Part of a small language model's weights: a variant of SOAP for these matrices.
Each number is 500 + 25 x the weight over its row's rms, rounded and kept within 0 to 999. Layers, rows and columns count from 0. Numbers have three digits each. The size before them is the row's rms in percent of the matrix's.

# layer 5 MLP up, 384x96, rms 0.476, rows 126-198, columns 0-95
100:519511530503488518503539522528505453513475548519506507512487531484495470507509495476481502486525457489489535511454503506508546504510531543492472496488524509552490508491476497515483464513474453486483497497500543494473509515515459463423457455531526509490468506504479494537478509482518546503
097:496530466497542506505469469485485515561506513428508517490500508527504490484514514478513482513582515490525488495481472497478488498474441521539495478481462511502499500504487512481505456512518493517493474578466511469508481507501498479473501484520511469518499493559493489491509514542522518486
081:493560491469484540479495495494508505463530481495505520493474494509521496525471509505462494530462532491473494515486516461487526491517479489455492531517468488508551471500506570494464475486481494518501533495486506541479479555490480483453527494512535480472469513512525520532485530466499480456
089:489495505451523486511464480517520502538516500503526537520506502510453465493549546460496453484529463505471493506529486497533527480519484486472502498456501494530505512532521459492506466518473496496482502474483497489477489539518521460495466515536512514523440497513512504456505529540512523448
093:514510500481506464499479492493524497511552472487532489523526561439445484467492514517506504543526511505488522484494529485517526492471445520533483511519519532504495531454494490471480483476475514508502483521485506490527480495510498548482446508520512563510492550509545522490499491506486526494
107:513505497500448509450486528480505487495494461518492489522486538491465459495495509476493547486526526498509487515471458555499514525473480511518507465494510497505532546470450444504508546495476485516525501480474523512532569490484506496464475496503512484512461495476527489503483470484526514459
090:491478504494475549512516479491451511477497494495501479511502511432522504523505548508513500494492486528508542474497455514495558491504502512529469512488478524489469501490480503571489470528547530471439496491505475508557515522519533461500468503491510460523516519490505483491511472495479501467
106:532590540479512518489482497478518489456491506524482530477517536502468482484494537539513474506476548518477486483485494518468484485526489576480528541521481497496482512478496479497507496476504476517486469505487538479515452505466475466493498518504498505518468490509519507510457540474499513475
091:524519507517498481530492509534515481450549474465508486494545479528480551528483524492493537496450474524537509473417476485502454512521552496525462479486517511491510484485494485534489519489518494506500529501468500483444486506506520508504497476506512485526481516504503518507493512472479523445
112:480459523494516521543494490503517490525464537525506479539509528512513454468482454527486566541528555492469473511516505503514525495458504488489532506478474514524509496519476505496489513468503483487486476484504532551482537481506541494502450504532490506449476508489517504525490505458512533508
103:473506560507471502469526545476509488530467514522524530534507548488517477487505512493505464482525553506479472487512524522489498518507501517470489458519500469458452524479495487522494505506491493480491501527528507453469550507467516537472439499471544508495487493519475495497541478476481478496
094:513522510513466541468506484510472504511486486535460512478523505451488493520485483477520491530500434508517501477514499516518481479479466526521496553502491477540540458487493469478503477517515484488546512453486505535521487520507464527485488504504501524527445555472552504519517496494478486463
102:514457546496519523515492467518455529523495523481502539469490503474518518469510514518489517511492453522526481478483468531459504510542507527503456473558536464477499508527488485492485461513478472502547476490517510543502479507499526496522483486481469493499522542539531545481505495526518464482
088:497524503520505529499540524494470483458492520489477457500484531475542542494548493422506520493518507523523492517514510549544461486479486480505497483496487493515468527485484524544485532494468533484451527446528502491534483495476492495510531508530485483455503474478529505467519493502500516493
101:502498513509492481502457483527498503509484501506503535502499527496517480462505481499470535521493501541528516524459485497531524486530478508480487510460515471463501480487460501503547464516495509524511481473519491501522519535501517532437426483491482509482442538535467455502538475540502474513
097:473492518521499495484524468526498505517498518478510487495520474514430473477527479485503456529493504495508522523504519526489496470511537491501500546494460533540540475548502490487508517540488478493502485481507459495508477532496503495445493578480481511502454503496525486488518544495492453452
122:501522514533482532478481490516482471509571527485508510522516551537520450476495467479500502475505467540478503509491473540501462520487493504501519477499496482436491500506481530509551521545483495490508486501470539525508515461479548547506490489533478483492461485513502517482540526470503504492
091:496524505480532509473495447513447477445481490500513505518488476522466531497461504467463459523487472495505510498529480533475520491521468513482545513506496491527455530533496511509527525538523508530508473550520500472516537501467493502459546476504531514495514535476488489514509532483539472490
101:481497500459480539497464553508517500476484479481482513469447508559479521550565525453519502491494513511513558490501523523489502482508503507526520500483485503507547469452491481490475522509502491547466520504492507531492499482519508537488499475456476492484530504457492517502501485482515528461
093:459506504521493484466505542517482521509491498533512544490483505502529505525508490505498550498485533526447534502472499497467529477512525519502485489513542493502537482491507470537510503537542553489506473526478495520428494495507486489482482521502556531480449512491536500462480488489512500449
094:536531484478509517493510473502477528530500506519483518472474519494503559541545513459481507470484462515539462470506498488519565544544515544491505477521473501486504471522502502534503478516480463519518517463493503514556476483475520492488478502480466484484521505494534475532521499490532526482
111:450520489494483465515500515533508486465461459537498488476501490510467475521522505457502510526504485529549508512466468543490489529507482560518509467472488478499502541501500484513522524473491500482474482507496478541494498524474509532513464492530533492482500537466512520508538502475545559467
096:475533463507470515508491503510500496506523507485529486521493529526510489521520506531495510541479511504475497471462486476484565467481481496501507463476497483533482499561534475497470476479464543525440485561466489532477468531479508493488508490486509534525509501512492473483557501514514475463
098:477487505486467451518502513495525524495509508526503513538510532508533482509489438527547473507464575506512509479509512541508505499529526497484474549476547456514473513471464493485512465488498554561498505471525489511522517502488525519467522478483506511479481489467502497498493479473495499473
099:514529491508543544507512490501511532522464510484514499520485468523451508525494540466469522468490495496535478446516493472538552542468525480496489499496517509505479476498473497482470474514462540490471455499504499544531434503522524474504456497497480493507494489521505502479482530505540532514
105:527537503521493490475490456516527490486490495516477517509457471482527499446489511467496496504534477517491495518505476511501465491548522470508479512509497522530501545532478507505444496550479505474513478491506488536491473510476510522407498509520444517557467506492490543501490507499498496496
104:492492517529492481491468505463510518485518533493490458517541514542512458497490552476495473506458513549548497499508506500494463509489466510517529506510496497506486492446534537483489517502528497515482461540514481517511464484567488471462520490509529481487479506533479505471486479460522541463
098:558484467462513479523516516459458510500519509498523500517551474498453471478506551498452474496529483478522484526510524509475504444526504517519480519494485469510525500521501485458494499475535564506507541511464477504477466540491516500490509495497534499507538531483492519495478505451498498486
074:516468487553559470518503503479540476472503526519452492457486468513475480491495557483475477469476454522510490530503524475500503502493532532519494483497489543441488542518462525490504508505521482521451480532519509540541489479476483476466513483477510493489505504497485493498504508474495540494
085:484510493468498471464496525531534475482524486515526527491534501496553494543489495522517524430530489474528498458521511506484507510466516518468480506483509510506523522458517483469458540483500493489560476488493493502508459513471476522472490526550476469518512538507470495474518541475523485487
096:502476495477461503501528470480458456529501576490502506488509553509503486489463523519509497479464480485489476508502466500499497487544487538482493511527466496493506480521533509549489465516474527518523491496493482466469510556485541516478515513531480444515511520486509523505513502446521519459
096:509497492496464478469508485503430549490441493532501506502490544538532492495497498510532445499479476512512519453497452537520498545489500522519509513528476491538503475470529514516544527521495488520510483477528503480495514471495465540470502506485540473534496536524510493511484473526518524509
091:519527463484485456500512525511468490486507474511464500515453492475497483512519540496461509466493530490536468490498509521500533520502488500550509517519491507526491453483473472480535470493477469477508567475523512521496473493512540498469486519545509481503526512466529550500528518484536546464
114:538536474497496543518494506519463460483558485464509514505495521523507469539516486491524489503509454483521479513527420519505532482485521521481524520500502532487487501511484530483518524511481497538489450469524516522508538487539491452494473515525469481490447467483490517490477484521484524489
088:510498511496479484476506518531478496493507484549498521551517508488523516492521491479485492490506466472461514511532546506519447478485481506497508547510528494458501529485473483486549474463518500496497447500530512497497473525536526524495511465559526494486491533473491568493473490448483511470
099:519531486462464525466491518463511485502502455500470485484500473520510490498498448514471487481489537536484517479488542479498509516542470524522509522518458528484499516521501482507476518465540529531522532479468530477476476494552512558527527529523491490488499534478508489482530470492535517459
110:499462518488497468488479467471531501494516511547449465483510484479473469514494453545516530538459444479507526538486475521497515500508486516479463530504516501490491511445525444500488505509498517506492490532494527554483475528479506513479493490475487515469498548485502511506502449524536496487
100:473491507460470497482446551527471484528503463477533517531502501479512499457491507535549516544493513547510530481490461488520496508477427509549492514488516488531504498503454490486495501520500492535493523510528517556469499501448526496462482501505485500511493518515474504500512493498515519546
107:533481464503475498527531513506486494486528515477501515500512468491525490489534500490482489535486560514502496488450469495527520516507499475509458413452495533524513482471491486523492504511505497494448495492501486518479494506535505491526457561491510482532516517483480474500449503557466500484
101:520490518512479496501512517466483532528560504494506493473537491518488464492457508445509497482509472501496526471498479511530483526504535493497538509538515505478488480483463522531523449513522464517564500528484469497480503511498494544457466507507524502454492543445488503482504527482498460521
089:502537506484517530474534442495515506533555555540498500460516499498515470506505489501466450496507510505474498516502469485489496520462540504506530492488503482476508503476516486451497478515441478512510473540467540487493546539484523492492507537500459544479492471465497499515478502524515523496
093:483509502496529464506495484542526476511555478461472474514516516456508507495540503502526509532501502492515484504504503546525473482477506517515486470446514479514517502518504531510507527532482528515530505522477480503484491491464531492509529497437444478478526550555487448456486489507492496473
080:526519512507523522519491492510492481522501564485507470483560502508460549509518474488462493537496530506467542511453517525493525499529474519480476525520507510539502493492498495483516538467498511485525503455487532489490483520517473440510498514510484501452453478444491484510461512531505481525
101:523536527451525500488485510513445438510506508518494508461472499508542503486485491478528456475515501488539538530508544482508510562490482536468432506509509512496510503512495483484479532495478500501539528513488494510505473528477544510495485472504518513520507511506490502437499486511485469454
088:510525500519500496478503550513457436543548553485472475490510478495490499539516495494487467519535501523530485528442471479476493458518499489538489464538483502518532510499490482474487501504472487540489473543484548500485498476513505496440499522478496495535500482501495507479499517493531501459
085:497464528506527513517503548522515468500475458518483523505511484473490504519517526523492520473526448553501504456513455473509481505516497516530567527475489458487489526503492498520505540520463500501494490519541532521499495451496521500509521448547472522492483510526483494530513514485553494483
086:506455526473464498514512509511508487526519473528488522510487507513480557480544490470537476511510452528473548497518481492462520495491527506465507490496467528502518519523483581478485528487495473480530487501501490544492529509477497520494495487535541534485454511521449495513506475504531469514
115:506502517539447461512520527503470468499504524516512530499520489510542457507466490485527490493493487495550534475500488517489509511521503472504476486501545505484508532503506476514523492500493488526535517431527536464497488521518531508480505503566531500497485495488474472479555489451545462474
096:464483479535473459549472501544532494477515494534538534456497486493522520521490502492524497523526476540532478504534489525466501520485500488513502503455484502511466478526457513480494486514515576470516481490478477510465508496512498477465469479532506444491486477468521512501518514470515520472
126:456519520513490513458482502484481484487481465531531494505554472510479524515503514503528529490495485528491526504467495529485518524499487552483518511503480482491445547536509500466514508520472459517515495480527521586486512519498483542466462460482485505513509457480505463481526513478513491483
077:487505512470504507507436541522513433528511474495509491505516502472544511520513545553533505476501489532508437450499501494483518493552491529494482520496483519471475521489505451478494505480503490507524515492503520518489471468479523481511507549493518486574477491489508525518484529491524501495
094:488516500467515482520534474535499514486534500541474451492527474528490491473459487476470481489486539513523485484494499499531511503462531512493481549527424472516509482507476514493470491505499539500483542469515495545545502488463478529492526486510480500523486543473477481487500447524512476474
098:509514518521465508516554494479528518522485533509448505480469483528479470459513491453500510532484488511502494461502503469498528485502490537469530537528528504503503479483513503476473542520526553445494509497506450526501499565536492465501486515497484511467478503454495507503517451513493491481
081:526474516496528490458513494497503483483519536506501471496492498519551543521483555480491503539485494501485478504485506455513589513517496491510484455497486537512472513499510475508459456491494486515476480549457536454501485517461512466524491503517495495492488547499467506515510488476456488514
096:470496482489504485512521531517484525496536528526485521498429508492482547474502542507484541490486467506501464532508469498504514484510502497512436510445511471524510481497509509458494502500525509482556529543462495508471499485477468501488522499509468502553491531495479488498488501521532479437
099:500521518520514443488487513476483509522484491464449498485521535464539525539505506495530489493508535488472496475510489565512475483483479470511488480528505481475543468483491565507544480446522470488482484541488511481496527468493492548463539502524526517526501505496504504477503488474487519517
108:540521479487486508489517464483517466527527505495521499500439509507484472495462503501515443516484496564496510481516516489500540467479475496521481477511495520463526547487543505532532499528506489476474522508515558510529472498444473495515498459504522496515486497472540473466498486470534495527
087:569479499504549522474535484503509506524482478497478522472456485516487493505540493503502475496518473494487526518487492483517562449530530548500473533557519491456477511477506538493487479487536535479477515529473470499478534505494529498519467496543513497496482493486509494490495466458514474496
079:498506511501519512504492466466537495469508464450542524520467471501447488528486478461444431487473488512512494515511530503511496516523500484465486512529497517497519507516472474530487526482519498483495515548500477537507444495492489506522480504536485513522464467531472523466525474535508538514
102:512456515501503477529531481473507501487490501503439519476508523442490499496473456516496486498499508467473507450533469514542497506505524481518478476482441505492510504496486527565530487505541502490465503511510524505481492486491512511436507482495475495516521484561495488539542488462525479516
105:495466481528483511484462545523507527450482546474494548524509518487524505487485498501539468488482498497531551494481483536506478483486507481504511448483480504487506471488485478516499457473507477478454469504520472496474522454516508476478515492464496480526479504536526511480518468486568544506
115:507507513465544482535483480499454516510487475514510499489496470537512513475497507474505517470504503508540532486453504498525537497508501479505490534480543491483508525487530547482455488487515469522485511456517518543481522457493569549516471507469516497476512470477478498555504480484500452503
093:496480494546507533549532472503500521536537507500525480504507468494497484485455513499511547523468489507485446532512519497535524476501493467452493543514494472476496491477531525511505467502512478526512522511533476507470492519463496543477548468503498471505499513488446495480515512461467495449
082:511478524498484547547498496502522488528522477469482488521456572470546498468451535486469471461506506482523515523517488483513512509488501531473481491499486538521495515473492490420515488526483477477493523521476512528518496501471534465506500496496525493505509493489513522480475495504506522572
095:528561524503474503514520454507494489490515431505449513465475511478515494528509512476522428513496517491513493499523517555486477521455500493548478528520502470502543531484493483506472503491479501459519479489490497488516516532517486514464474530522488508501488500509520541481469471498543506473
079:524540534493515487484476477477475536504511509497469509487498543500524503553479484513488502501492522513470471474465474536492512520508536492537471491498484478542500510540474486530512533488541517511522488437479505470523481537541536518496475486481520492497518459460469495523533442513484464518
095:497540425496495502554463505523473528484502482496469485485497471493536467522454511524486533508500483440484495507519516519523480536536489496450497495478521514479487482492513514472478466514480467525509490513480515486461515522514529544490516520479493521454526483494549529508499471512543499482
097:499481508496492575472507537486489489499503540486471496466509502515524503443490522517546514515505523484478531486490501507521490535506545490534532500500533535522462509422505494524423500461514510503482509493487487511492484536494494498534475521481498495538505517535493530484488469476493529509
126:538535507497517493519497541532489501502508516447523515481442500546511478492513495489529526484496465531506525488502477470495498445501495513483525531453481479463485484480529486521492454472510527510484493493530486526486492542512481482546507512533536492520496581477508520520503451493485504486
113:506492529515488493493501508543479449503507518495512493491485516473504464453503527498537486491542476514457469422511517525498478470499488499550486445512486518514502522497457503504530544500520465524516526473533538519472473541487535489490502462519488517510482478525470500507537476480523471512
109:505510512495537475473472483489494501520516488506535510544516512476539501516470530480520452494504505518527522468495485506518566501573496464480508467495483509510465468532496506501488496525523527480496482509543506521475494513474577497530435519506474477503502491530507510475464491525523528505
105:486499509544527505477496481469517497486478534534437525482512482514518439512502506498479530475528482561520497531454470548501528505480468510528489515519511499502506525511519473456460475507467481516491517490435521487497495509490507512484485487519529489495489506544468464542545505489518484498
098:509558479508533496494500512490481512469500510539513520495479495522454476471501537489518504546515486503519494490535515478510526429470419501519520482547548494469502476524464492508498506516502521507493511470465481510489514529529495489471513508486473521533472498470496467490510500492551476458
# layer 5 MLP down (transposed), 384x96, rms 0.433, rows 126-197, columns 0-95
095:522500487520503474502496443529514487499524497487487477488517476503516483563517491493494520529473467454485516515534490502536460504496441486465546475493488513467512497551462521509507481505482506493480448469453484463512464495484503510555480540458507487502495477504520532475516533523503478512
075:470552497450476475458504503508509499453454531515500486509480497472506518488482474524526497446437528509493518517498503521533476471501493486495495515522534509471553497457527508463508521514508489485524486464548499511499513477511498479513486486525503488518524446497505467528508549499458462484
093:511470440483520493456513500525502483488559538525514470481469429539524575504493510492499502502508497488509527502506500529513490513498537520521494500490485460493507498533489528470483525501499481519493492494537492498492539481536487506518505565480473477508529438473469517493505521501489483478
102:474500499469499540473470460525475519502519482517491501477500510532509496533478447499552513504531509462504518478518530521538515492493488441526536489464525462478518459514522505514481503526504469446491463547508469504532509486488489476481515521479524474545503501464513493486534524481477476464
106:499479512533510530530509509482475525509528490488460538456436506507490525455471448477516513549522496552492526477525482490501514513494524500473509518465478482484518509506516496511469465479571524493461485506512463546488508500499489505467470534482518488492515492507472528535514489466475476510
125:481520528505535514445485487506546518525506498556508482494525483451464497458512550469520525502470520500515549505511508566508540510475518472506493488477533500455503469518475486516518497464469504469507503466514508497519536508462495502484470475499505498458498508482521512547537479480501512493
101:480476485505491459500523480515501498520450504500507473537518519522475485530474489474517516543503560499466495539522507501493488528514476534480498464534484532506511509535470518536514529540504469539452484513487500458519452526487500461528522522516543491547494474491521513528536464485513497499
101:496541482467501440499455546507503549499454495448565520485514522510526464522504524507543498513468535504497482500482478489443505465512485481464485518481499519503473516485462531506509489472472472506497521508490523493502455507529485501524532491518525473467528505527521523513497472500532516492
091:463498508510511534480549466512502518463478438551518491534479461459513493499500531522535524504483549484505508528499488487534513490495472505485547495485488500523500526468518552497490518501526478512512476501532493504502530504512527504505535448486486518449485457455492479540462502497491496474
109:492493471506519476518529547480512491496497500512555503481528513468481479492476499491494543528546505441513485503510525512487474478488522452492460458460508531478528455516536506471566527501481526517496532529483450505475478501484471464502515488482499482490490517509514541488484497497520453515
101:525487448516569514523538503548507499510487504499531535481477499482451484486492492507511492532530507482508529513477479500506495491527474477483518499494491506475488514457472529453504477532528471539455553474526488519502529531476460516479505544484533507466492466486490461497540482524510491499
102:532482523515497471491537499507502497472478497563534501498483552509462481501500497551508518497501498461490467481492466462518460521480507466499511486483539535505517519460494483521504498479495463495518442485522467500555496471521452499535492498467482484453500469502482534518475498508539509470
103:489511479527504528465497453522499523508494520496498518463524474487457517472467486503471467493489433501486452479480461473527456504521482500498498474496520456506462530465483497511459510525464469454564472517482502491499477495498488502516499497472478515514535488549461512494474522522483514488
104:520548502505461466559525510545492511486475478498509539496478515478497514486490462495470491498548521513527518515495525506463467488466512450520482517489502484503474485520484538494511519463464492473478492455555529471516548490518523546510483509496506506470515498529470482478496517496498520560
107:491490495470557490448515527522496496497511484471522531527497495501505499486499487485497548505486519517569469498467519479467497497546519555499544474474530466516490511496458528465482523480446502486487462458491482520458512508498525534472504503503489471510515521479508483499518508523475499559
105:501499505495529519504514478471542455522516511489466464485515483480497474500514469538505470508511519516509540540490521486524479420511465551454507506538537471531517494542496477486545506479492507480504494464479520495489487531479477480497491514490490481492494468519475548521539537534521499478
132:502527487482497487508508511486499472492482491479542521472498492497523506513530512542495521472522496414479464512480519504498552471499504519474473516499516526493457522456517490527457462479478538526502483484518482469482524518503523480498558519506535505511481483488530528561500497512518458457
090:503493456539548497507558499504487469527469511493506483572491514496460553488522552512516473482458491491474484516533519472536448458499478471486491501484504482511502524498511521496486492499499521503513488469553456539534507489503484502523520505481500482504537502550492492517474477500512514523
091:448464508512486487503525541472502490517527499477515447476529504518504502476505492477535480524505499513562468485468506495533517523486493509490449505491459498509499447539511523464493463437532513479541502451514525514499472464526511536474522526480517476517522498514491475494507469492510496526
092:502442520517537499480524538533521490506483512481489502478506546494417526500456495476506450511505509538482499487527501527490544515451485521496443499485458442480509505519497461500513514488493459529493495510453489555498489493498509497476481488516522499497490490506490461509511489465504511495
090:476516457510512544512503517476510506544506521492498481482512522488493501524495527515500511506515468546509540518509522525526502527514498475523482492421508529480515454505489534486490515562493473490539513494484487510490496443517493485517538516515502516451544471545545486466523475503530518519
107:480450521495459468426530506491478487500485498494526455478486525503496509532470530489496498480487506514512468473520480543486491494482517551478499500524495463504516542517515518575543495494510496490507502500478516501501511510480519504535463488519466465548519544475489483547490478514469485510
116:546507475519514522480510454515466470479442478488511519518512503521532522541510490436477498513478507515535502500524521478489516553511472521499514514504520501494499521512491440510536517458473496527462466489509476528491451477519517483509518488546542497507500469504519469555513508491517510474
117:527485497516518490468486496515530496476485497491521481503524496537469474535494478509495476523495551553538428524516531518466497489516510509555497515502532485474445496491487509524485550478443519528532473485469549524499507471486494504523481513495543523539505502506507474501502484496524502534
102:493497480520519472506487535499479490470543492470517465486492500437511499500523508518517535535472506510471488493500529488501448483525507534467486516513513518488513504511528484536483530535498529549550499515509495537503509501513481457458468508558480519532490482493497544532478566511493469487
113:460491445494477487486503494469495456517521465515497524529504487480557546486511470511505466513480506467515487564475458518517492496468465477494505492501510548454502502527486487509512505523507502508491519488526502468484530511526522450447499513508499505516522550514492489533509531494473481442
097:505555527475548489494515511495498473490502513523512490554521464482535524504512515481530507492509480437505495491497499502466449471514518455488515512509551464528543519470473552485538475502461491481452533500496472453503518476501531468518493532490485492484525511493540503523512504502504491513
110:588437511482502532512505487493527519506482485521480496506502508496486467540498494498493483511511448522507515508479499482518523509528523483471519519528528505458477556545469506451455461479487524501514480504470473534499446503491486508512489521486513523463537511476505513491479459515495504481
087:551492526530493509477476469465501505512531561489511535505512518509498500564480477543489488498475503502486495494519537477491486520513471442509546487508508482467473491507526530488480556479459506495481494521489483529515536467462471502471491505459513493456498498471472546480529525476511507497
084:504500530526478519507524520470495510487476522492502469491444535495484521508485500497497446538509507542489543500484512506526486466516501468511499473533518504526503507514475545517480448507473520481517509490526514468495532530542552476523488519491505489535480487517486547435479481516528550539
093:456506516485514506455505525482518515507508492515477498518492490488554526511528504464470462512520469490464536498481496503462486524489473491505512507528485452492513539540520507495528517518556481536487480520495450438471521483497494482494515515477525501488563486530486535441498529502508475493
093:473473505476429522504451459534475484497505476519490495500477496546511514522460483513537453490438481499490501489493482463493503514485478465531519474514476528446523485482514537453529523519534480519489506484504481489503503484517479530472492510464516504567507512503499489507489535510511471497
087:471515546478462546480480502500515526487516514465501498509545477495518498487475504512493468506528470502499527493513540515506480492464528545456541492525485501488502469541530452497514486491536516520517466487460450496511534474519507499511518490451505530475514522459503471446474485502488521544
097:520490527497491527509492481494519522470429545527481460480492479483510513439493497516437498539458532502492467480502483540521481549477527483521468514488448462495521489490485483471494485498481497477526483499495506501507488483517512533477495531505483513497535494554511474490536460465500519486
103:467475470513532459515487489519511474505493488514510514458483478467502470534528506436518491507496516515520494518504499502506470489479512531482515468484467524550523440533489472497543511510506552485497509458456532509493501498452505462513505571519533515524450495475500498495483516500504509494
105:491518473507508482477501512484531496510476509499535508556518568483483440532515494495543496507509481509511526501497522489514541515475539495499519503501523459519488513510559496504513500495517502517461514490534510483516500489444452441484459511467522509498487454498445508522507491483481512547
106:510429482543501512548506499479498513488525489494545509524506485488454487481506465490463529493507495519477460488493479537486481530492534472523568500502451479475516524489519525504469506545504504522487527535460521474542496504484488477509482496471451527515503500542458496512509510508475497481
119:475478480494531508506487470533492466480453473511518529537528514491539518473495535469439509512490482577504492488539545513492478492480479536513523523493459470525478478513513478505494488486502470518510465503548501497488475471496498503485497502496473511467546483508524522488468454462523487528
116:523488532513507529513458501479497537517518518491483550493510483544496501496512495509483525487507533528479479506497491441486436515482495516529538490475524494535481552513525500526524513437469487476480506485493473517502528486502512545553516508512508461488503544467543549519502494493495519529
104:481462497526458514488499540528486536482517478529477463517474484486529500526501496549519507513482512530529529506477482497526478496513483454451521518473495491504519518480464523464506536476507488460463487478465528542488528495510480531506508545464453519455531470509483499513499519510472468464
103:506517489508493559498489488476521478526485496510485505483513448534488455481478508531452527482498495488516464501487551451502565505494473465485518510494502472515515510483510491497506490496558516499496503453537463512491546480519464488556513468481511479539487534526475472509533514490497524500
091:510521517539478482514507542491555511482501500532533517506479457512490473446505541524484526461525522488499522515468490503461542483478531488475520507524485479494470518511533503488482480537482472466475521558497516511520470470503479526525512474528498478526525515454485476518481548466481497522
083:497526468511502437529493518500564486516487454517506519474510515489455546525522495505490511535489459454491534502500507495492447450517515487510508545515470493518475531510483508493494503521490479538500509500530501490525495517527512535518533520566517456491499535490503484496516471478518494544
102:464466502515484523505505489505473479479462487499520487449502484480537502504480488476519514468494535511478504512525518527466478492480462444454473519540494484504491460517463513501537494495528457515486477513453475530443487477476491456507500497517478515525482543557497471490489511494470470523
075:517530495487529533522458531527556558491500506472455514496480548499519476464506507531480510501502490484474460498513531497489535524505514499511499518496533493514476438477484495512498502496536521491484466460482458446513520503507528471508475489496483445485530469503527496501506526442486503514
097:515465511509506538508502506491535482488509478530531442507507449499533481449451487457466522493519519480501501457506513481487501494517474478531477502473522515469508503525538483490472463545522480503485520524569501530516522519496484473510514504439481486504515458516499498477483488544500475494
124:518500519506486491507470496513504523523524556495547495545504491520520482465504509539479512527538511481509498516457503476478481473517489529535499494502465497469499449523523504531494474463494506589503488522479544461446493478548521521510507507490494485528523499480515491546501502469505472491
080:533510503475532518485516451475485475434502502521482511460473499518463531495494510464462522488510525536501522506500512523481460512536519498497501491489497521482500482482470523495453488546531441522497466466485550526496493554561514512519482525504501501514479517490481492503487505507485557508
099:490519536571519484486523500510449506514496516486500523504513483522506528516488472481502497477475496488472519521427498558506447524509495530494536514506487484482559526510502482496504465533497525460492490546503472458486521492458470503521490517503481501464459520505498488523530519517529526475
116:496465490484501513530513519466521470513544474461484541492561489516481485497531507516497468514504522522480488537500520521441488475529495459519493494533498502460484484516503523516466515464449509466481528526461481512512489467530454543561487489503520512513514474518538502501482474488498485489
089:496454496518508528475473531519522499509546524441498450441519515515504485490471568502501539514549501483471493494483490497495501513537536466486531507483512502494484477496502495532507460495508482482503506492457492497524518493499502533510522486533553493481495472487530559494461545520509483515
083:502517435486469503507498518514514479523476533460465523501517495476551506513490493484531504550507516502475523505516507490488462516469527475512493459521548480461480521512535482562451523448489521493483495500519469503509501520505499517434499454507532525496491516500524479508498504542510486475
105:486491491491515506500527506477522436539505483474474487476510508507499445488465521454526454528455496523460485497484505497549505485491518504492526532508489498546524487489506495540447522497503458485512484497460526490498488491469456468492492516488466502479493491487532558501488496530440518480
105:516531527550536486488472534498558526475545520486466500482488492489471502514493487502500520476480526536538496497458485475528511497514569491508491489498509473471510517507471493498461488524561480515498501433485536474507499541511466500527518489512444490488483468511475527482501493476507495501
078:484512489514520503537505459461517459516522471537539521552488487467500492474501486501511512516513510488473461466520548525471487480474444447505528507481484530473519543496546531513493501530519485528501525543511477513528535528493484495497512521490493476530542487467458530491474507496487497517
095:520475488495448528533481486526452484503512522518504501514496500465498480475456456458518468480496468508497489502483505494502497535501480542433508524520498488507478487442493456495480491575505514510494512477479535497521548490485490518552480473500506485501456507496488468530506506515529494467
105:442543482514515529520513509516562521515516486512498495487484520473511500465514522552498511505469515465526465487506531492495483506511518471508486524513500481499498471503515520469485502494507497479530523493518458470452486493497544498525532496489467450532552522483497516448525494468431509475
095:509500491482462474461524555512477471507528525527455489509540486517467532500510496525493502517476518513450550541520513531495518520474440443491545458504494502545528518512496477518503523512503488477489512499496506498491508483466516539464491556505511515486484474508533510507476489536513489474
075:498489520473452469461501493489519475491470534515458500498505516508557522519519516523539550507495515534515525476484488473505505491429510457475502487458485470504519503469486523477534522494500532550498467474503516479468524491507519466476491462486467486480525494526479488502545534498499474470
120:471574483472467523489520480493552464482491485534474512481484545510470517538527536507528501461493467529486506485503498525538488521497486495456468530537542516486502513513491462501528520472470504542505476456509504456508519502472510535514495492491505508493466526491506520470484529505497540476
086:477516470523475556506524470497486508461501523559510485490500469503497479529523493482530518479490537513480464478531548505471479474543507521489473522526473473503515553536543516478477496519508503505514507502506517429517502532479487489504485450483507498523500533536457496502510475455497520502
108:487520474511529506507493498513553487543513470506494515518483527466487517471517490432495464527531479566482486494483487495484506523538496541486506489510459502521483548486464510497476484517467557527521492525435528467508470487494493523502465528482511483478506475524516503474494539484513499520
096:526514477485494490507486524457571484489501476526534517498479477459510510517475472554495487533520474513517516496497475442494504511498532472510568531496507472513556485503501519473491483479478443523498494493495494507513516495515528453468487509501499543502519515468508481484441490505527480472
105:550442490502522534458451466518474525477499486494546501504480496530506487516524495516500500472518482483506513517486518487510498494467537563520517483510478484556507538507494453491494484513440525524511477497489528475540513464494540472557518489523488486509523498514521471515519477505497475485
088:533509502504462456501516463481513483478460501491525513566551518506480501482547538544541508483472488495488451496483547516520487489472504490517519454527537505508501475525519519522508484501505476465501503470526506509490495482511562493443509539485513472484496477496496523534493476485536505493
077:484492535521462437527460497465533538502520481469514491529522490559518482493525513547513492508473539533519530482477483503466488522470485476521475555521513470517512504505470476524529467529486527501533481514484504494532522506481470492510492508543535499534478529503532527520531490489521497496
103:508512507465506461485523513495528502515530496518516548504513457500474511468532453485482529469554500511463499475487464564452494499525511498515487493476492522550514512473501530541505520485485474516519530509494487489522476501479482514487471529451505447509527534484504470516523509558483496484
099:490529486518474443518491467522504501488510479496520470464460491487486528524539509523471495511515482477500453460497538518461492557488518524486501500523475504480510507499487483505532524515542474478470517519507521480543500484486513523495547449469516531463485475497454460520453527470517497486
115:542487521485491492493474498499462498453491526491511526513487504513482518476498504448507483534531519514489523515552510523459472511444482522501535476502466485459514531534521505510462484507517515530503504463454525506521519510443537518523488491512522511540487539461518448535502489470507479503
123:514532488473502525476493520476503478528519498499465513439512535508505558557547471483488526468487489538486522490498457495466460526488514474496513557484527489494466556474523515501509516490486495507508484490490541541501491478526517533500478521488524496490509490495500512493526479489468549452
103:456509488507495503497449447561486473542548530522466498516465496531463500485466497485551492471457539497498454480488499484531498495483478464525505495460528518472517483492512475502496485493518492467492505486495464443519506492513503502511512512511502513524479559496498521481541519479520498472
090:499502494481486478506453525482486469516513501438526520533465517487473491487500464521512485502476480480510453544509492481506460509462459505489492471505479480522433456449503518506474472505457503566503524486477484441519501522501533489543485527486497488497501514488510506519531502473510493492